Weights of a small GPT-style language model, trained from scratch on English Wikipedia: RMSNorm before each block, 646M tokens.
Each number is 50 + 15 x the weight over its row's rms, rounded and kept within 0 to 99. Layers, rows and columns count from 0. The size before them is the row's rms in percent of the matrix's.

# q: layer 7 attention query, 512x512, rms 0.0567, rows 214-226, columns 128-255
# k: layer 7 attention key, 512x512, rms 0.0572, rows 214-225, columns 128-255
q214 103:24 23 44 50 66 25 50 65 57 37 37 48 46 80 71 54 34 55 70 51 40 42 53 27 32 56 67 83 36 47 45 62 69 68 70 47 59 45 30 52 69 43 44 35 71 45 45 41 26 59 56 61 69 24 59 88 53 48 57 66 53 67 47 43 50 51 43 28 51 66 52 73 23 68 37 36 77 43 44 68 61 60 24 65 49 54 40 48 64 50 47 76 82 33 67 53 36 43 78 52 53 43 65 43 73 48 79 26 56 45 40 95 28 48 57 43 32 47 61 53 75 53 27 30 45 72 37 41
k214 101:63 60 46 44 54 60 37 41 71 38 38 53 40 43 45 50 39 10 60 25 79 29 44 71 53 43 50 59 40 79 47 19 51 39 46 33 63 74 50 33 33 19 50 53 38 85 47 69 47 13 55 38 67 64 21 41 51 68 32 74 55 34 59 33 45 24 48 76 81 67 58 51 31 28 50 56 29 51 60 42 49 48 42 20 46 49 55 48 66 49 48 36 46 62 40 45 62 47 39 26 65 63 60 80 64 45 48 49 47 44 63 55 75 46 56 46 59 57 60 37 50 76 20 61 53 54 44 26
q215 095:41 46 60 44 60 70 53 61 22 44 48 60 45 49 52 49 65 48 51 20 68 59 34 34 53 77 51 46 51 51 74 69 72 63 34 39 63 30 72 61 50 44 38 56 38 53 08 50 47 32 58 69 61 41 55 49 40 65 69 27 49 28 65 26 33 52 50 66 67 58 40 46 41 44 50 55 68 35 51 52 58 36 39 63 53 48 62 54 73 28 63 61 20 60 31 43 50 69 54 37 45 35 45 67 58 61 29 43 47 58 59 59 27 26 42 81 20 68 59 38 37 31 71 48 59 65 56 30
k215 101:46 75 81 46 47 45 63 38 35 41 40 25 52 65 69 31 24 47 53 34 51 47 71 51 64 48 23 45 43 50 45 44 67 69 66 30 70 80 52 38 70 38 36 76 58 52 71 60 39 74 58 21 72 27 20 27 59 73 36 62 51 92 48 59 50 26 56 38 30 78 51 60 47 61 21 52 18 71 64 58 64 62 63 54 77 41 56 49 46 51 52 63 71 43 62 22 50 50 52 44 39 62 30 45 70 79 78 45 52 46 44 51 57 69 57 46 33 46 31 50 66 62 49 47 38 32 58 64
q216 090:54 51 44 47 59 70 42 63 33 77 60 45 36 47 31 24 41 44 42 52 62 51 76 32 61 45 70 43 20 48 52 62 55 60 63 53 61 44 65 14 45 45 47 46 72 35 30 52 60 43 36 22 55 43 43 35 34 32 56 42 55 44 61 41 49 57 36 58 51 65 46 62 60 18 44 30 44 39 52 51 31 09 48 44 86 56 70 35 67 44 69 49 63 20 26 69 77 54 51 43 54 36 48 33 70 36 68 47 39 54 44 16 46 49 26 55 54 55 60 85 75 36 40 78 47 54 23 29
k216 105:23 68 81 44 64 34 71 47 51 22 61 63 52 42 34 51 00 61 71 54 74 63 58 51 45 62 69 69 35 55 30 57 50 58 49 49 55 57 47 62 52 26 46 37 64 67 38 45 57 78 41 46 43 83 36 40 38 67 43 47 55 43 54 33 41 35 62 51 57 43 49 28 58 59 72 47 67 41 36 48 42 72 42 77 45 45 56 47 22 43 50 66 73 40 53 68 62 57 50 53 57 52 51 62 36 56 66 44 38 35 56 71 86 49 60 32 24 45 67 65 51 70 59 19 51 43 53 48
q217 104:48 78 72 19 68 70 61 56 61 49 49 39 42 42 67 67 60 30 50 49 24 49 24 31 39 40 48 75 54 56 55 45 37 68 57 35 82 46 28 53 44 60 29 49 25 46 44 64 57 58 42 69 78 64 75 40 30 54 66 46 36 61 59 29 61 52 65 55 47 44 37 27 29 49 55 50 54 38 49 38 49 60 53 76 53 31 34 37 39 24 29 61 38 50 30 83 39 71 41 49 42 41 65 34 40 35 53 54 39 44 26 40 56 22 60 45 33 52 56 17 35 37 48 48 53 37 59 36
k217 110:53 56 58 24 59 39 63 53 86 24 72 68 27 58 42 54 32 71 49 65 23 58 58 43 58 45 42 60 66 70 65 67 03 52 62 61 75 85 48 45 39 38 46 50 33 75 71 63 52 34 69 31 54 47 50 56 45 73 63 50 54 60 47 49 36 46 60 32 45 59 65 81 55 44 37 50 46 70 59 57 48 82 50 43 61 50 53 64 25 38 73 51 63 60 55 41 45 47 74 46 61 31 47 74 63 55 71 73 55 57 53 60 38 32 51 72 29 55 49 59 61 54 54 42 20 65 35 60
q218 101:57 30 44 46 69 37 64 70 52 40 49 33 50 65 52 76 25 67 42 49 73 74 81 34 55 52 80 67 51 41 33 46 72 52 30 82 39 57 68 69 52 22 74 55 66 72 49 55 71 45 62 38 70 54 40 56 50 69 33 55 58 56 51 43 45 41 37 55 29 58 27 54 50 56 47 54 58 69 33 35 24 33 36 28 58 38 44 59 36 78 36 53 42 52 74 19 36 39 61 67 58 19 49 51 68 50 66 43 55 42 70 26 42 58 48 80 51 61 32 41 24 08 37 55 50 54 50 48
k218 106:32 58 53 65 64 51 51 66 38 39 63 73 23 59 38 56 47 53 22 41 68 55 42 53 47 45 46 75 35 63 58 30 66 32 34 49 78 72 67 78 51 44 50 41 42 69 24 36 57 40 50 60 65 49 42 75 44 34 45 59 19 39 30 47 44 31 43 76 41 53 62 54 34 50 18 62 56 50 51 70 47 53 56 30 88 35 37 55 72 18 42 72 65 63 50 34 42 50 45 37 49 37 54 52 27 66 45 30 49 46 58 45 61 56 54 40 47 60 40 34 52 54 43 82 61 66 59 25
q219 104:59 52 60 37 34 32 45 65 34 52 53 52 27 19 55 45 68 67 42 32 35 70 61 53 42 58 31 76 50 63 54 54 45 35 58 49 63 33 40 65 53 39 25 55 64 62 58 45 53 45 38 37 70 48 48 41 54 44 76 42 54 36 51 43 60 44 33 39 44 45 55 46 45 24 52 65 52 35 56 54 70 59 76 47 50 64 55 70 70 57 57 48 35 54 77 66 46 59 37 62 42 28 88 56 50 59 51 50 56 57 45 42 37 31 63 42 46 44 56 43 48 26 19 66 60 50 57 36
k219 105:45 43 29 55 40 47 43 61 55 61 63 62 58 38 31 71 68 81 62 10 58 69 61 52 37 39 49 49 54 65 81 81 72 51 49 42 53 29 62 59 67 52 36 31 59 51 32 46 37 55 87 37 49 38 65 48 26 43 43 62 67 33 43 61 62 30 66 35 56 62 56 52 54 63 34 51 39 54 43 80 55 51 54 82 46 63 62 74 44 32 81 34 69 46 19 34 48 29 49 54 49 28 32 63 40 23 51 66 49 46 76 58 54 47 44 45 20 56 58 74 52 45 50 63 54 58 67 56
q220 097:13 61 87 61 56 33 47 96 15 51 59 61 50 49 56 53 64 55 53 50 61 30 50 44 36 33 34 46 54 08 46 46 59 38 38 41 43 60 20 50 46 38 22 31 57 47 50 18 78 47 65 42 57 37 46 39 57 46 51 62 54 75 60 78 49 75 32 54 44 32 30 54 87 47 48 50 65 56 76 35 70 73 60 49 60 57 82 81 45 18 53 48 46 84 47 58 54 61 30 59 48 47 63 45 49 48 56 57 47 34 50 73 55 55 76 38 54 59 31 51 34 52 29 54 42 70 43 64
k220 103:46 56 33 42 33 34 54 57 32 47 45 29 61 49 33 39 30 50 53 53 54 55 61 65 49 60 44 64 33 36 60 38 44 72 51 54 44 53 44 53 38 70 58 58 57 13 67 49 65 60 44 49 68 81 55 55 58 29 39 22 77 42 28 45 37 92 57 40 21 37 22 67 45 46 51 16 50 62 48 44 44 53 31 46 52 78 56 22 64 63 35 32 58 36 46 72 39 52 52 05 63 55 53 68 29 46 53 71 35 35 37 49 39 24 36 44 36 44 44 49 50 54 40 41 14 51 45 72
q221 113:67 40 29 48 58 52 28 57 66 57 31 26 43 64 62 30 64 43 45 54 36 19 43 68 35 40 50 57 54 70 46 37 32 39 48 39 41 47 37 18 57 53 36 47 56 48 37 60 50 43 51 29 62 62 25 66 49 53 45 34 77 23 51 43 67 36 50 54 57 43 50 66 40 15 67 38 41 51 55 49 52 32 67 23 54 50 23 65 62 44 64 46 47 43 62 56 53 28 59 40 55 55 43 55 74 46 70 55 44 54 32 52 61 26 59 52 50 34 30 51 37 48 53 53 35 51 40 52
k221 104:49 31 68 75 55 42 64 42 56 49 82 31 57 42 76 52 54 36 22 64 45 23 55 42 63 42 69 61 62 58 62 47 63 35 57 46 37 61 38 57 36 58 33 92 34 44 47 55 62 81 61 43 27 53 72 52 24 59 61 40 30 65 23 25 31 54 63 65 52 46 65 58 79 47 40 48 06 49 48 74 41 32 24 56 72 46 50 60 51 42 62 65 42 52 47 38 63 51 44 38 49 66 56 43 04 44 60 35 69 37 67 78 47 13 42 40 49 59 67 54 56 70 43 33 64 53 45 16
q222 103:75 62 52 60 52 50 52 62 35 19 70 49 40 40 82 46 35 51 39 34 30 63 52 43 72 51 47 64 51 69 34 47 48 44 45 35 62 42 50 45 43 26 43 56 53 63 66 59 53 41 83 43 49 39 48 87 42 67 64 48 53 46 82 70 47 59 55 59 68 53 51 60 43 58 72 35 84 25 43 63 38 46 52 51 39 63 38 46 30 35 65 42 37 41 89 55 58 31 62 52 27 86 61 34 56 60 46 55 34 45 44 81 51 68 30 47 55 30 58 52 42 31 64 55 36 73 56 86
k222 107:44 36 08 53 58 62 63 45 36 53 34 37 33 61 37 59 40 47 65 51 68 72 28 49 53 45 53 16 52 46 54 51 77 55 60 33 47 55 66 53 99 43 27 67 48 49 31 53 51 57 62 36 27 56 40 50 80 55 40 72 55 43 42 30 36 42 74 46 42 37 33 43 74 37 45 27 43 62 17 46 39 28 70 54 77 49 47 52 47 65 43 32 51 59 52 80 78 50 76 70 77 41 59 57 33 52 56 25 41 58 67 38 70 69 50 51 62 66 67 43 35 62 45 56 61 32 47 55
q223 099:71 12 38 24 30 59 31 34 10 87 31 43 53 30 59 53 76 57 40 82 63 50 40 43 64 54 44 39 71 62 71 40 50 40 52 59 61 57 14 72 48 40 38 65 42 49 83 71 55 47 48 47 53 26 54 50 35 49 68 45 49 58 28 62 57 39 44 58 59 49 41 43 67 24 48 80 32 60 49 59 55 80 69 55 32 56 66 34 47 51 69 51 48 52 69 38 44 48 64 46 42 54 43 66 46 37 53 62 47 61 65 54 53 40 70 55 55 48 69 39 70 83 73 72 58 32 54 49
k223 101:35 54 28 42 77 71 32 57 66 50 35 44 27 42 51 79 44 31 35 47 58 51 35 65 54 58 41 74 34 57 73 68 53 34 48 21 34 55 28 37 45 62 38 41 22 20 64 56 63 62 64 57 52 10 54 53 61 52 52 55 45 53 68 80 78 68 42 68 48 33 47 58 40 50 42 77 71 63 46 66 71 69 55 39 53 32 64 61 61 41 52 33 70 31 62 37 68 37 23 62 47 43 33 59 52 61 61 89 40 54 35 65 49 41 28 81 33 68 33 79 29 62 44 55 53 89 72 72
q224 092:76 48 44 71 66 62 63 42 40 78 44 37 65 53 42 53 44 60 58 48 56 30 33 30 62 58 16 74 31 67 40 53 69 43 40 47 67 29 50 29 49 47 65 44 30 72 43 60 41 70 37 36 41 52 32 23 58 44 44 51 32 34 68 59 50 68 45 46 28 60 50 80 43 37 69 49 94 55 78 63 28 32 30 56 33 52 72 27 51 41 47 60 46 61 50 57 52 60 46 56 46 46 69 66 70 43 36 37 24 56 43 34 43 46 52 37 42 48 41 47 65 38 08 21 44 35 21 44
k224 103:27 65 42 74 51 55 25 61 31 54 67 63 34 83 39 44 43 39 35 68 45 79 67 71 51 32 44 32 29 25 62 61 41 33 60 68 46 21 62 39 42 46 63 58 54 53 67 72 46 17 51 72 38 59 41 49 38 70 63 53 21 65 41 64 50 43 46 61 27 53 64 58 26 79 41 60 25 45 34 42 31 29 71 51 71 53 43 50 87 49 55 69 52 53 40 37 60 47 47 57 64 56 58 59 52 61 59 53 43 38 58 49 58 50 42 47 47 42 28 43 51 31 47 34 60 44 50 51
q225 083:62 50 54 44 49 42 49 51 58 51 56 69 50 19 59 39 32 22 48 48 74 51 57 39 33 48 50 37 67 60 55 44 53 59 29 33 40 64 38 43 29 56 49 46 28 58 51 32 42 35 72 47 64 61 64 40 62 19 50 72 72 65 74 41 53 47 63 71 65 64 62 76 45 52 65 22 70 29 28 50 78 74 93 41 49 47 49 53 40 29 71 32 31 18 51 39 42 50 62 67 42 54 23 69 36 79 54 63 69 64 53 57 50 63 83 12 35 42 54 60 40 53 21 54 47 52 33 53
k225 090:71 88 46 50 71 62 80 50 53 54 48 26 44 71 33 41 51 56 54 49 44 54 65 55 46 61 19 35 31 52 45 52 52 35 42 62 64 57 65 73 70 36 68 47 59 47 46 54 67 30 67 49 39 37 60 47 33 58 34 41 31 50 30 59 47 70 44 24 42 28 47 33 44 46 37 47 53 65 91 79 36 68 20 56 52 74 47 29 63 42 30 32 83 71 26 16 60 68 62 54 63 89 86 30 61 62 63 36 47 44 20 27 55 28 32 62 52 41 30 32 77 35 65 47 59 46 44 58
q226 087:53 56 48 51 55 46 47 30 31 60 64 34 55 46 43 61 45 28 60 55 51 56 34 40 52 71 36 39 40 69 49 47 84 73 49 40 26 66 43 59 56 66 43 85 35 55 62 55 51 61 46 41 35 64 43 42 49 62 49 34 71 54 47 38 55 34 29 69 51 61 58 42 63 78 55 56 75 70 49 46 63 39 51 50 36 48 55 41 15 31 38 29 63 67 14 43 63 51 78 61 36 67 67 54 73 43 53 62 49 54 50 75 39 35 51 39 40 26 26 29 33 20 25 50 39 52 42 74